Weights of a small GPT-style language model, trained from scratch on English Wikipedia: paired heads.
Each number is 128 + 24 x the weight over its row's rms, rounded and kept within 0 to 255. Layers, rows and columns count from 0. Numbers have three digits each. The size before them is the row's rms in percent of the matrix's.

# q: layer 5 attention query, 128x128, rms 0.19, rows 27-63, columns 0-127
# k: layer 5 attention key, 128x128, rms 0.183, rows 27-63, columns 0-127
# v: layer 5 attention value, 128x128, rms 0.172, rows 0-15, columns 0-127
# o: layer 5 attention output (transposed), 128x128, rms 0.178, rows 0-14, columns 0-127
q27 094:060103119162154133125127137113145110164136133170136141131085115089118132104111155093170144143132129164096146219120155082092136108110150089116108107105123135145115144084127109133144157113140145133104141156168116122147140098125093172118127142143112130142154122082165088110126125123136157150146128129129160111114154139130136138135151091112125165139102137105161137121134167114117150092112
k27 095:111085144156161136129173092144162118147125162129118156143127158128205146129123140108146139107105146134066139161183129116135105090079128097140123106137131153135143118109101111123124137141103152154101153151148136114141136131136145152130184102151123121121135082137175137096139143109151141139144099166128117138131124127150135144097120086125168111102145138134108177148124166138112184147112
q28 093:108122130129163141140135168155133090152091126115143118143093124175130126110115092097123145114149123143162141125127177104074145136125099144108164150116158115133127134144140164133109186095111174121132130121154104092094171102076110150118125086122159153088142128162169111138135113115104086129199139174128135100121145129135097088100122131126130125153127103116114093125129123134133135106138
k28 084:108096114105134131139144156163124098171124107102117102117106172124152080130118115149112149173130175160129148153131127112111112149168127154131161131135119098091117164124172121138107161128097120113112122155132105154075154148057077134166136111147139107119115130125135110136069096102111142117149120112173128127121145077132116098105108109124108114133103127114088155139150156140094133121109
q29 099:089117111121142153128145129139118049130092133142177119132136114147146136107081114133123146124102110148109126122123137150117098168135113118152134092116104107178137068178148156128129154097117139149126189113137107123136166108152086132150160104138172123151068122130130155152146125142147150117133121124094115142122106139075126128116120134123118179130117126104079120146154155114106163104124
k29 094:111130124192151109117137106135139104105127098091128138125119099126176123120114157121133141111100163185132127178157160112145104162148083157111115149136103154119145125110170124137100115084096155136106143167111104140141107133148138117116091114147129180162126142129111168122143129084160151137149154140081114122099127142178116141170140122136120097113113175134165165164127139131102115130121
q30 100:186130141113078113125106122108094182096172123096127097084155100114121145118129079177127114122104159166130096103153098142108141117151090130152129167138092148117161125147129108110101095123071099165158117096127136115115143178117163086117109140123138104142097121170115115140116140135122108127115168140103141123123126146146099153141117157119120125134112130119104120151134106167129121153164
k30 110:154171102122125155128096156140134162124157123134128072118139090134108158136109109152140101122116109091107108107129106103120161163150135097181125102124142101108174162116107117146134093143111124132147118062146106143136167122118079126130101191099128121132104143121100118155120138165128094127116141152106097106125168137124119154130142176109115174113103100092135119169130106130139127110163
q31 105:123151135128137106154127097132161147108096128105117137156188161160110137167153150108134114124141114126149129115150116141148160164146145131138154138144138166079112186162124161139118103137132144108128083149113127135105091147128127137123091150146154116119162117166135162141146129118142071129117081179144103142125099123163136115144119129170137059120126118179106105117139096152148102120091
k31 092:120113110094134100162116150141083144127124122110152111126134149104084141115134099125109122173140109085181113122113108148112117140160118110098165120108153135105081136148170166106138133136178108103131107156146150110119094157113107166161095175114127086129139093131068079129125111156102097107121143093124151077132136102114122113111153135155120112141108129124099115094139140146154096125111
q32 096:158147150131103120143117110124128158115148122114078124121065112104095156137138104123111117131134139099145133175107118116107146114130129135136138120134173096132088143108139081127142140159129129088170102124139151133101116126123171141126111107109112165135142153114148048117100120118117116107141153133130191121140159120147097140098145138154140145145128080118151140107049094127154117160160
k32 105:123167153101126127116149126117155140125102159116105105135122124184110118138116130128126126147125134125086153144068127114075153126134146118165137134129129114111130119126105117112142144147076138124132088138119127128104152135085132122066159149137134147160097137113185126138113119123142110129104086178153157144152125080120136111113134107095144187129145097111077092115078104070116121141145
q33 099:138136140132085098084162128104140161113169158113120064106147128113153157128105098155158135140115155162132095153126106098091148111138086141158147141129091123166144122147139110125114111097087141162149151081160093114164176139141097106139122093138106124127100108145125153149121135135130111117137134141140168099113168176109127124100074125146115139169127139113118124160139117138163123093127
k33 103:124122102128139140107158164167150165133149101122120113122117128156125155140103159114132116129077114156087121173155116083111132147132116115167143131125139101104145175085122086133122099131138133122098128109153110167132195136128074129123112156121104125142134128092131118077088162126142132095127123100112144119108196109112155156128146159118114177099118116133154142132101155106126133091099
q34 104:144132123133116171153128151142090181181135107109114094088094081138157145110122109136106132106105159142152145158129161128125164114155081150118169131128155137094141135108118139140122178112105140097134112118145115114087140100078152131091107141138129134102129143145163090145120114098109109110184155156089157156127143121149091090116144147117152105116144088099122107122110120117120122119168
k34 095:113130118095123152129106145144115119150152140091115084069118128142154145142129080151095138119125149127137165158132112071120115136169090118085176136104143103046129163114109130119133142136134130112119116124101114136121119123088100143136133163160121119126126090130139102133080093128131139104147130143154126152127171085139105095070152115126132150147142109091106125130105131146109177120153
q35 105:143134142123113080103128127120172159147131100122158163151138158125124119133177136150157085125181100105134117133128172127106135110122130121137121144123138155115126185099113139151115088124137098123130102165113131118186093141101115114121127142129073137115152148111141172151130138136164131157107112170156124096118106120146158113166120095139160098155125160136167158108160126167179094125140
k35 088:153108106079163168145121136148137132134091147128153135141142149108120163130105129114088123147179090109132090122116140143147134106102123134131159143138153115129075133155084135137132139124139095098150116116151149109151165135086119126164153148092120050072119101143149112092144136153108121164114137152152162110119104145078162135119106144133164116120137104144109101086161131149119145120129
q36 094:137132121138113154131120162120105163115130156116099069146145118153127128106145151099149120112124158138164129189141121105131175110134098188158156142134139119098121168127108116120135111129138141163141092122138111108095130113082105162110101110128111137086155137130123119102122128086078091142137124138136128127149153126151099094119079162156116072157117115150139119125151140124174074100146
k36 094:109130109068105158161138157141094124125176124148151115144110158171141117109127123116128105128137144122153173129168111138114147127123105140114160127161125075111117143143139109113144157123156140110135082113124132140133175166109080135143128140111110101132132124101129058085112091138104101091137104104146142150140136076116171108103107141156082148130105107128085151126158139118159132092125
q37 109:101111136139151159171092153150116151140138127156102142104090107097135158114106147070124156092095144127099145167152105129128133142107129085080139125119143113126133171104140114115142167174154153135118137114140137158084129121132146191088126137132123146138155116146170080087112126103157116110132127137136149143129136090146104140092176137158117149118134096136141094118108139101106176133142
k37 084:082126158146114126147149108129159133130118135138120136089141127115162109124125118146146161125070158129109128103101114151144119141128143077124117109162114118150155103107137132077133157148090152130103125135106136088089137118153162119104154063158150127136100134143170137149153120101171124106121109154135093109155108120144110142089132064139127102152123164112136164135173143156126186160126
q38 108:166137155094136152150127177155100150152100094109130138136098136110117129119141077094075140100122140128170131076131136179120103121121101149086119156130146127104131129117147154146110168135139132089150138132126169138092137145091186112088124113119150161110087137139153112132104117116132093111149164159105135146117133077114105109121145158127150121126160094111093115118128096104114125168143
k38 104:121161135130104156130088141121130125151099132113107076073114108082117111144116099145114143154127161125158140139075123132110131152151151163123161163136113097090115130151144135142121122147084114109152111149089112153071132104077136132121103105136132127125069178120178154159102094149138118119121144159164131122125143108103122085136111135129126141139098113094104088132147088124095135122121
q39 101:123142112117119121122108113122110119143102090105154126147107129178129120137145119169093101190171099098135152129096153115143138122158119146155134100137168102104097120128098128126135108135171103058123089152090127109119095100120160101154121148115133138124139144090149149149113120131098113117150112095112110122144109130120097106136158102100176111149145113113108158097077117136162065129151
k39 116:184138116101149133137093136091095106132119174094157116148141149179118140115139105100099104133197110127159148131130141115116141138134079148122151160106152137128118113173106166119130136108128126115144125127117139110159083129108141105131120152140132150096148119157117126120117108110085097140145128143129158121125115121139134079139139117110146147136169079153096065128069102105119087124166
q40 086:113117104148135188163113128140073060145099110139183110145096048137127105092132116153140139124166128130135138137114180131136125133109110145136128087131142120134125100135138126087138178078138117134124125132145128086126169110105081132147153165132152114133120135100130104116128110123087146128156147114093113107128122113117094134117135115102145136136082118118128145138149173158129138086132
k40 096:114135117135144146143124104116124063116117128138151124139143130143152077123148101108135167083170189147155157151194146119122139144144094146119079133129154142111153122118133112112120159095128144133136092128126112102135149136091118108143153141155152175144132136143135167127127097096119141155156121192131127162133111120187103132146120115119158120119132136119085159188127106149115121120159
q41 104:147108113143112166130113201133066155134182109125123088064125092126178139089106104149129132114089166159107126145142142116142154103136075169090152114127123120098150140097113125112123151141120124132126095123144111127094167113094164119107110117139110138129109114146140109119108132116118138121162177125102144139124154131158100122112150129110140130127148101081133099143111141116101134132176
k41 086:105136118118110167090083155113142098135171109144149121078155111153145139131124113162113109087110155135113170130147126110144139150151120136092121110150138085099141165084073097142139135151146134119112130106101084145145133121162106112125112108162113140141105187148160118161119118119134147113138128150178103152125138135147119095102123117118110164119131103093111132165182131147123185126158
q42 095:153153163109121110144121103138112118151054108102130141172099137128084149131142102126105116113154107090175130132107153141102144134131119123142148147153171109127084148134152135157119157114138118087158134162135153109108113136100135128113130135138130156143125163109173106139111119110129075099143143188120154107124100105136091128115142123178152128160108092140101134097121078141167092148146
k42 102:143157122109160125146114139131122115139075156105121100126124131150101101127127094107115149170145131116139143147095128126067142155167132133144165160121137116107094129151149158105124145127089130122138071129122154125088165134029117130098134173131151114138102117117159139140105088150130106124123121170139144101125135073129121093136132147128163131128124109111079095107119101101097114131128
q43 101:112131134116134075071149140101168144170122213139131127113123142137129156147085129098093131144122139139128130147111082103104128157126129084120127179117115118171135119139124133125120124129125135140101176091121087137172114117168141108143117144139120137145124082154186164176145149135148102093127108118129162107107124154095141133118139120149109136152154119148105144141119117104099147102099
k43 103:164122124172143111117150145146109201182114129096115128101121118131145153133115161151116124154074117127107122143118123116131107099105103086137153193109120141123148101135122139144113105112107102136070152138105144128132122109130141128113101130107106128110133085094141140110111189130118101099120128098087162096107162149112121120122159123115094125122157123169182120138105163110109137104095
q44 103:146143154098146110122121110135140092149066101116148152180078164132067100136188101113107137151175126115179139074114125155115104107115143105098099166125160132131088092117142144115122144135152106094148105133110147103112111137108140108154137157111157127121134143119110108127111111132095122125107134141139083117134118071121125112148137144135131118147095117141115142104137096165169116157118
k44 102:169163141123144152163127109137110113160085117133110101149105139103124078122116113088110155153163163139148108094118137161103169136144158134159125152113138122153116100184145147121125132122075110145182088117141157117110134113060115131114159095114148130101099137106124132146128119132093119147102156145138114131137116091110137129159122145124155118115094107129109084139092082115118078102121
q45 098:105126139109142156157126154147137145162123105125104120102104139133141147118121100073096153107108134134153161144133169127118130154125097128068143163132173121115121135144159134112113170097139155096134147097144118151074147120122144180108124110110137148111132132136173093137110097110098099081213167127131134113108142108108105083091146128108142136122125116098107105115116124125102151092137
k45 100:134123146111126129153113109164129134164155103112108104107082146103153147122141099134103179135129189150118146163113113091099114173144116138114140132103116089103152134132134149138119144149106118131119159134120129137079120116074131163126169101153117133132128131137119153128051112116146155100147128143142127143122164099140100089069136072111151123135155128102101113106105133168107170118122
q46 099:117111121134108158125125138116119114146142123122160107094163091124155158107135131176171117103126124134112119146158133096108153126144118121158137110120105137127177149139111132108120111099112116201120113129145102095166180116085042137115137153137100104110122130147124170144154134136157170158117099186138141129129136151135146126153109133131136142135113160147161107140180173155134131105115
k46 089:085096077092135159151131129158126109114141145131162117122130129111158157126120123157110119095140105123116103119183123103162146154127105108104148090126138099119115156096156078106124112105143116131125145124157116117168168119112084113146147147121124087105133115142107092106177144162128143149145131137111134121118172193134137164094141151162122121133118150153170173135132174170145153125123
q47 116:149122121126111142093143139133135129164148111121158119117085108118172109131124102156106131106174138093126132132096166114135085113108123160079105086134139114158130078117141099122145134114129101098163155095130131110166164149143081107153144104111098153100114139075136127153122119137102164121142143112143117095130172126098152113099126138089159152095131138084174178139127140138170135128145
k47 106:136118142117136149095147122138161142130122096137117134132100150121115118134112146115102150085153153158101123160140155101143110124124137167120078154100128130122126122117106084130130136146143089126160136108135107119141143108132102110107173091153121196129130157105188148128111140086133194131130123150146181176104153133131142147108129129093148145132170129134207137101118116134099160125102
q48 102:095093120124155164113120161127103099155094149147148149128176135121131095110094153121128137118078116170109136084138111165136110121141134110108129138107093156112159113122121173158115153136138157150085168170130125154112125115128155122104133123159152108133104105149152137112127140102147150145122136125102108171117094116124151135162174122123102119111166131120083109132146146073056157135102
k48 108:112109140186104120094117141116120107143138140123119145101135097073154125120129128152138113139088117112140151104144117140170102111095130114080133127149112151143132111129137161158114107141114127160109163141100105152138083111191171134152080085145127112143125124152139145157169129147147140124138142114140082110127102149127128108154116138153106090116104151126142158168219136154121146149128
q49 105:172121115095103102115092129112114139102127151127161119138177106128132106131125136150128128110147134125118096070143099163132099140115132135153101138137067145150166085132119117105122094122121083181124147106099124136148142162146136077152137137118156102161114131150098172136134154134140138143068134092120083101136102109113137156164112177138121127129120157148101153171173117152123124123128
k49 093:164147083167113127132110120132115162101122080136130113123160073122127131123111161135126102123131106086158088083161142163154131117103122122160110145127125122150159118117119131139132106088145119125150121090126121120162127129166110111147085150077124145137109118114111162127142152137082099134110147118092123091119150166118127163173127175133108130134093128124189129183150090132132101096133
q50 085:144132150139135124110163169120130152149072128110131111163100138092162124130135133140124166127154135137185130134103145116075139108129101142134144155135119119154116116133152190157120175092132153114144171149160141108112130118087132142092121103149119144114134138131136144125102121134138079080157132162116165105114119111107138084116105131173137114158133116129073109138149104088178110087106
k50 091:134118112126150141140163147173141147164100115105116113081103134124130110128118128116112143183107129145144165174114113119089087128139122142130164173109154121097119163126146146087128131121112146107115106171125134174105146135074101129165131136131134124113129107101165135074097091140135129098138125108140133113125146085105137099156154162148160117117097124108075117095132144106078144091099
q51 095:175136146134091111137116139108090157117169107082114057115141105104163140131160103153137156117170158124163128100127137144101112111134071162084101159150154131132147131125139108111126107134094123119170136098136132115122135166119141134123126107117097138090134144119103119129105115140095100088157177117152097101117150118152104095118107122122124117142101130110108156134149103132189103134170
k51 103:135137093089141162145128125168142158137151103151117104119102134129106163132112119104118131132140125130104128106142114104085116164161142124172076143107161083101140202121101134113144131158148158105153115077173128130108173107109086147127143124120117147135121138095122129138072126136125143073134146134130137133113196105123117152100136124110139169112138103083126126092126115132102146110116
q52 094:114108105124189154174108113138134097098120153175149189142127111125112125122108160080119150094115117121096122143161110136140115170106185096125142135117104151138144116141132140147125163123135148157088155126117140160128144136151115140121148164127157114160152084160141117115159137150143117129098114134117138109126113128125148181131149124148099143092111132169118129145129146135057177115088
k52 090:107117149179124099141149096125128121121097117147132146098164107114146076126149124150163158150111157104145107117141116160163110105102137112140117115119117170172142064097134115113110120123124124151112121172091116095127090131153165124146127102129170126142130096156102189165138135133126116161126104133108116122150103174140091151132130112139115073161119183142154156152143139158144137143130
q53 096:171138106089127140145105126122125124109099138121139122135172119156141111133114127143065131112134126095130114061131131169151090181130120179153143121149102123140158063168117155122100127108124104124126156102099123142132131156166161081144137118118166120134092122142109176152151138138120138116106130094097106129123095139090126141121123180106141118099154136126087140164130105147100117113113
k53 086:161154098152104115112082153113096137097124082099119109122147086119093108132143139151122121155146108108193120118111138141137121155133111178116132156106104138120127119128127165151121109103164095117143115124096103132111094112167131115146048167107142158153132150139092161151110124116112113132130142099110144111117128163125095112170135159105108103162122132123169108168133084137125094103131
q54 088:168141142136083108125129127105142209107165127089095086103192147122142137147151124153151108123111159148147101095154089140138141140145111134127141164151110161094152173146130143125107080126089116161151102119132117127128121163111145106087095125131117107109113112180093154135126138127132090135103122150140114150119137134151130111153100147140128066125125133155121104156145089138140110141133
k54 094:116123105096114134143111156141122179138165116141134088112124116093090162126118124149119107147121073093135109108118097130132146154156150100115149097127150100110128182109133122128143100156173116096139122093159118150129150132133080163152095174086109095130128121110090076124113138168114112077118148080118122115119190120087141136108137160142118154134104105109139133110148138142149126117121
q55 088:077123139149171125130114131126121082128119097130085137158078122126099120120108129086164180154141133103140139124120138091098127090069132107107107120115159111129108139096155108110124142144155152139129109141134117131110130100132104209127142136129145139120170128095139070108118114128105130128147131137129125117105151095152099128105134098162091152166077151115189118106124123123145147141123
k55 088:087113133125140115117171120154161109150099150160139149179123153123115087132114156097143150138121150141088123095125118142114157151129188104172075090154107133173141098130145129133122143127088145157113136137141141104082142112100143132115162089147185141130124181137146136178145121102146143147108091160144096115141076094132130136141100105127132131102108144151100124137125146137140133143140
q56 100:129103111071116139104098162127100148137143121119150081084140123131161112097111111112090142085111171142127133110150116138136093147128080145080111126140122130130146096124138102105116141119144104134126151082118102158121161167164151097171127116123136131128106099116168138131106125140088122078146173064109093120109111114084111127128152158110116133132152121094094153163141133130103127100134
k56 090:152121117161132147114076141166110148138150080147140113103111097114153142104126147153117144100123163129125126129161129108152115159121104126136093154099129116142163116127126125176128119148128120160131136061103104133116119091170133129109100086137097186139117151132175184151095145123126160096121164121112135120104154145141111134102123108111126136114139122110178108175173112151095149091124
q57 109:099112116157144183156114134131123103173133139163136147113131104113093139103107148115178097137074128168067136178141133088135148141132156118145114101101116133118142146101102094136129128130115144164102113159132104118136141088099069153103118151143119120136125136118155114109151128126146166171122082151114144167125144147133125138157160124098130139115107137117180107129144187115095142138128
k57 102:091119142146116154138135097095137090121149186130138144165130138106169135129128133141169118071118128128100139124164134131186148129084118108092150070167103136127135111120129083134122130124117148128110159139123128111144132129137129138114147114140127090105137124162147115154196133149158126151148104162123114157141109159141125149101126110145093098127110128135149182169139158142164153187150
q58 096:163144124111087106132098147123102188109154102093105068117125124132147146118161096132109133121146163144167143130121143141109136127150064169094124155155143119115127147126130103108132120126120120097161101103129115123107142145098174121132105130108113143108127130127110111136111119128098086086173161088129110100117150101136090092113110138112153104170119107105101136129113086146164082106164
k58 101:160138103081140151151092136166115163140143114118128099114106127154134164119115101128095123136128150126123138157128113119096133170155102133147138151100166082098151170125093127124142140138149149108145109089147117146113142118083104146142139138110102139122116128104121117111055113123101121072134148122127137136120181099134116113087141098107146187109149083092089095123101107124107130088121
q59 110:086122107131110126114171125134153134123160136134097141091078113118162148140136138138126105127148144137118144241102110062122151104149150116105125101116150105128111158110113111119182123158159129101119126132137135129150102093125112136165120142129090151127169111090174120124121117117142132123133096118161168111134157133138150146121144105129138167139149117134159143107088155093127147123109
k59 094:138104143117144118125182109121126133140129164142122159116108166170168135117115114156122122087116133150079138184124124128139080083091090106116130116132144149130147113127119101091146136134110139144103154129121150123151111144149163110090178107170120142127165115112150111097155167116152155120129127134116179113135121139165157170093140080133129158125164119159123135087102157085117153146113
q60 104:117138152128145065129120087113174074092104151122130155183127153121088116153127123102146131115156092107146118115136127109076104141101156091137115145129143131170112139145159108143118126118112127142140140111134130125152129167153085140159158125114164123144164134111119111133135136132127096136109105135154128057126108130135135160115096111178102158155080140154145155117148086152173130126124
k60 108:132117128129159095124172115194133149134095102132119158186104144132108079127103158094138149179116127127080075119117119141084135126108183111218093126116122141156126121121159135132119120121110133139135113114173131108090170144089126131128151128110162113151111111108129143139113146118123129150104098125082127108130110115121134181137102134124150108118125151144128144118109131110119105137107
q61 100:157140093157092118135116109121130126122135119094158089126171086148156113148162129187155104155171125133144134103106136134155141113153118159142109117149145146104141117136083131083130095118099096104138085121103104094154123124114107102130117161128138104097128147127088162163146126135094123161112093121145065145131133144142111106161126133093169087123095137138146152135138128139188098130124
k61 095:148103098090134150142129108125097130123149140117155100148129138124107137116110103124086113109184086116149118098173129132134146120145085130115114130103188124102118163111125121101143124118179122074153132113167134105176098132127088133156125176108103142098152102115077092138116122121069111118141159109123160148112172139124135138110155144122124157127166087125127142120087123134154101130139
q62 113:110100089141127168145074166142082141125156104160124094104109086109151115091134135111151154107127163135105149141131125128142109102101105143084101095109146109121126136082112116073159145174165131145113108126127128141096127098111140172121136132127112135118150132096104087064094125106110131148120138079127086147140155072144114126126143150116118141145099122118147132123140167107117145114153
k62 089:099129122133104157151126105122130092113144119193153133120134120138176099119122118129122123092137165142124159080163126177154117116105123123124075113172137110168152123117127130099146168124134174133140118113131124106123143129187150114120154045149112170131112166135164124121164102084134133124131136142138094138145108122156134137139104087136120128133117134111116178154168108140124163132148
q63 088:169126135129108109110115130114129138111164108102131061133130111135164120128166124133143151127187168137161113122139148130121106130097085169106100157159110129141152128140127117118119091106110108144145106087138110121158159166135114123135142112103097126106136136104083136130126132126089128115146154106141099071113174128124131110124063118130129109139097169105128166155173115155166097093159
k63 095:124136083092141154136120137181125148132143074170122115137127141136122163131134130112128137130161144118114109127166127113112123157133142138178101136102169086131137190117096105158138125145194120119151112078164131137131183126117064151172150133094106154125136153102108129105085128126095146105134143108131147148110184134112128160114111141119130157115136118104128134116135130154128144092104
v0 120:141109084127139106125135170139126140124138136156111141121077108124133119147110139206158136132150144162123140153121130129071139148079114148154141111127145078153128164124115160137129138152127158126103185151138122154135114085115113151143100128135074151117166120106137165142146136168130107111154090138086162074121148146147127140103129097153161083114134114166130114161122122113127145116118
o0 103:130127109140096125086153150118122113148142113116128131141148123155103150099133170150111123116170131129129118107149141140136133122156143138096088119165160094147145127100128105120115079121148189153156152109145102163132103173140193128140143124117122138142110076099133128144134165137148151133130147203135120119113096152123116105105105116141167132078164171140089141124090121152132140099165
v1 103:116103117190150107138115158127088132141126148092121132138116113144128131125103170115137111106166111127107138129156130117095141160118113139146156095095135120124102074121138153159100106140185120125130148151148138140155095111140129100144127109153122148126182133120132146166121129134089149122160114124104102108118111107087150140129226133194089139136135098120112139089123131147156109115109
o1 104:115149129138103148096144186144114156145154148116123183080119146137108139128143124134130135110146140146131166123145135097103160157134117128141120130160124155143142117100128176126091085087125111156114127097121114135105087158122193083106118156153098136120131131159164174173112108119112136121090113141110107113146143104119129114106121137169097127136152119155119122101137094162170142066115
v2 082:116144126178141110111070135092086107144105116144152132109144150117103107115117109092127134116134159148132111114160076093132122124170137127091111131122147189157093125127160122094145150173175142147153122129146133087088123128151127120105103130151162126149125105173097145141113124108102135142108090142136082150175133143138093146117159112151096157130120148105088129137153103146157115150152
o2 102:112118121132143133129155157119160112192137144103163168117092154120132103126149118143139139153101141111151078120122105136102125129112098139142141101154150125146113120170147159142084149126088120162143179099113139101111139116127112127167123147149129127135140166177145156160114192180110098104139082107089142116117106134097155148155143109163072103119123130147104113140128099108131131138115
v3 116:129125133106133127156116064134096162126154130159126084169121111093102120128125120119148139118134141163111125136135128142140181148137112123145130094125140140127122126112126102082158130149127148096114158143152173115081108118169143178134110146148154123100136114099118118153162123197107092113119122125143179143149138178120111148139177064115126131101128125149131106173135123090145135114165
o3 102:105152098152094078077126163147136132157148140186169131131110130135089142073117123113108112136090108134154125125144107145095125137147132103077132132124147116150117127158135107142152120142108171139127166123122124140126118177125135152128178127115126101158116082152173127139147197152169123131132139145092137105112069173132156145135154104117123135103138148122113112133118144145094153127144
v4 108:134163165126142089111122138133094154100117088112153115124123156084103163126128092108098151118109151140169104123072136119078163132158117131119110145141136162142127119156134128123088128126079096126179107144131142076110171160165134114118119136123121118151080120139106105106133133139158125118114166134148123188114135128143086123122126082093108106135123157124141125120149111137148117150067
o4 095:163111161106154151185121110121159139117143119136119090137137109132171103164130121106109147177107139086120117121106151134079090128089106138124138101132086106127165111141128129106113156137152096122136147174114134081130144069119084133124090120118139131100170139108118113114143104119117043155119115082138110126142140138110142119182135119113125121154117127124132110142165134100120108153134
v5 112:115127164142104157140124067113146132115143093124128122111192114104154131123158148098141129136092165126119150119170121152190134114162150102111129150135083144114135138134126112134145097109119069143120137110121082129116129130116118165100131131123137117143104122158098115069107126099118187124136145116161097131130117102119138095184127153087127142089094159099110141102098145106102131126128
o5 109:134100131124135078141076092133138148067099117129125111123117102111152146121103103136127134141123108106154155122073122163163110128114118092146126165088102169094112155131114123146155138117109093082095065124100137099154136113115123111131142138094119122125111147143115136131141093134124142081132133100120132153107139119180126133115162149109139122144094087142175161132116172158106124171130
v6 105:138114106144141128181155101144161106133163126122127146115074104145109093134123145136119108145156098109095142148146150113136138120108114121168154098133145084148137115093136121120156148122159152118092114127126157144119180109154110168155154099121180146108166151143155139162168120122068090151154075157118160093140122122120164142140137137144158146113139084143158158102123122126137137114156
o6 093:113165110152089151101125134129102130147158112126124170092104159115097138107136123161114108099144123157105158158137101110136159125170151086097142147156168114116132139091163129119135084129108190126097144087140123170095103193111155110098148125140122129152091087133156128104154148123132173136125158160115130126117096117112110110084118118128107119118152152120109129103096121137132161106105
v7 082:134104147165153115117153147130175160107161096121084154142128109146175146114129148136149164129111167106140147134131168138087113141079107149164151105118080138104133111121127148186070117083098120116114126172135085147181106111123117130134100114141097143126156116105129152140115131120139135133153132112116139099077099099119156130113136109081115110138132150095127128098080142132137122117116
o7 105:150148148134116150126132131132109154101112112134111132130141120135158186132130141119083135142159141092147217129113154120144130133135121124131089167130082131109166131071089117117167081098151113115143103133108109115138112136127150095096105128102122125139109107116123127145122036102156134134106149147164104136129167099161118099125111153115164159152136110121131164124118130162137115119130
v8 104:114097117123146172159110098139143124163129138146131109139150116161117131115134156103130095120144076132091148118189129107138123103127108080140157103100110123112130115075140109120139109150190122127103115143105108154138118092111140130150144110131206123119170133132141148129122123106071119137151118128115117105157113129098154136135171186159152171158144102109124118105116136122148133108173
o8 103:082136108142116116085142147158095133138126154138159173087092142109089139084133102153146110067118111146148160148145112104144181117138125090120140124124142163145101138119132132144136124115103127116112113100132125167149122154128150114105170137164086109134115140155168158137126148138137200092109142135110147132109130111130123144070150145139088140134142114123139154105112102152138171089103
v9 124:124123139185113102139151159120154105097127113090143157076138120146170113122104151147129120142136144138135141149123133118143099147128141168141127103133130074143132085153141172153121093113129121148122118095140093175129123140123090138128141089108130152155142135168108149137123128085112194142154126159107086120119133053132168090150116130156138142111100131129128170090138140133112148120095
o9 122:146140141120109143125114128103147144099119104071072158097144134103151130174144143155130138129168154133104151158102122132163142142121145106171124153174154155097130150097116151125083084119108153113105085093131112119104119131125166079135092154104116189126101128111097147138133069133096123136105128134129109151138160100139119085120096124151159100118147132157139139096109124147129109124120
v10 116:117149121150139108116151156115091085122104121092155166125097156144134097140115164114121159138165179126154122109098155149114127153111143194115099121148161143137107123174134158128105114095106150128149107112157180113078110139145148149113129137128101121127131144130172093175141116109142137141123116162130176139111110114168107125123123066147086111114124130171118147080131126140137125133111
o10 115:170141128141115177170110127120130134156151130105087121161126135128155098166146128113119153133158166151096159147128123112108111164149136165136127134116149112102159119102122145099140069133140135162125157136123106096090121148114126123151072144108148169105150089131126126140122031135109082175142107132126125094147130130113140116170100119153134111135120128148111105145156152098140101146126
v11 100:158115180145164123123138078124164126156123118084129113129130135076127153115076099146134126135122117106116128121067161135098134168135114139122123112109156117122119137142127122117097085119080144120130172107155100113119124130157127150140158100128146125094096136146138120123179131166161155148138196135165121165106125105149127121151116094125164131100119117099145150112150125114107149127063
o11 093:130159117130069141114105121104131161069112125153100091094140100108142126077101108123118144129136134133114151132096167148125125147135157128112143154157092140094167123116113109139143111157112129100077107151161121128106119129136148094110129130069143124125136120130145130128204090114114089149108139137158115140129147132169110081138116151112157164164157147118156152128171169134117124139107
v12 127:112113116155117135129119093128178115134144140127077133150144108141130140130124163142133107121133122119125130129164134138162128098095138104163172135136073148126130096120124128196126151119185102129132130137139111157228111104108160068147134113122132145144166109116144120139106131127071132138142121122105129098124105124086157131150164158139108115150118131094135132094091131140136108108157
o12 127:120146137155120131112130168121085130115118136110122157085151129138121152172125153136126084096132121127152164120125115115143128123160097129146122132118104119154111141120150133133127097078123106112137107088110128142121118148156157111081127125169103102156109147134123121147083104103132177085120144121127115111113144075150119142062127134118084134129095100117119133113125072176176147056120
v13 117:138116098113136116143124163129180109138141162106159161099065135143109137146118151167129080138148063096120124156115135129117139110105113101142153136147142059139135113120141152139119147133158135122124137118115144142156175113121120132141151099119110139134147154092147089141167137144108122145137095177105114104116127110105156105129151189187102160122143092165121148087123124148137124130123
o13 112:124140150109124174143141144119082107141166140089088134088125111134099106153109137128142108110160125142096108141187129114123154132141137112113152103146152116162122133103181155082090125139127160151128131122166121164087104118099178115111120145174121150134110126110121126082142117089111144118131132142129096156160096112100098124087098151123102120107116168131133101124129094119168143074116
v14 133:095119152114135131140148098134086132114169139137145094115178129131124159104121165113148109138129118162110136130157151105147133147133100139146123125113107100115124116131140108135118098141082123127112142094166140118092143149163094145092159073122136106136104128112141126116144131108123201121146197132137111174146153115120147098095120089120120145111114137123156143093201148068118137125115
o14 106:139150117133119114104082126136176154099115119142126122127134146097131108079101100124142123146097101149098162149121135113122165129074131127142132154139111162131129129143097102131122121133106142092085043128109135127160177121100128107111165121085109172127106131126136133137170120110114148155122143128074098151101126133150191103125141120109155142120140124115134142099126162198128121132132
v15 124:113145138158155143129132090106103078119142113114118131080182128125142107110113137124137161143142195149133138113125139119148101156132142189115105137139153149125103167144125132132119112111086165127128139095155111116082121135146125158105139133134170120121116104188150119130122120098141158130130147136145132151109127106198090127096096090111106100093091142124117180106148133104090141122119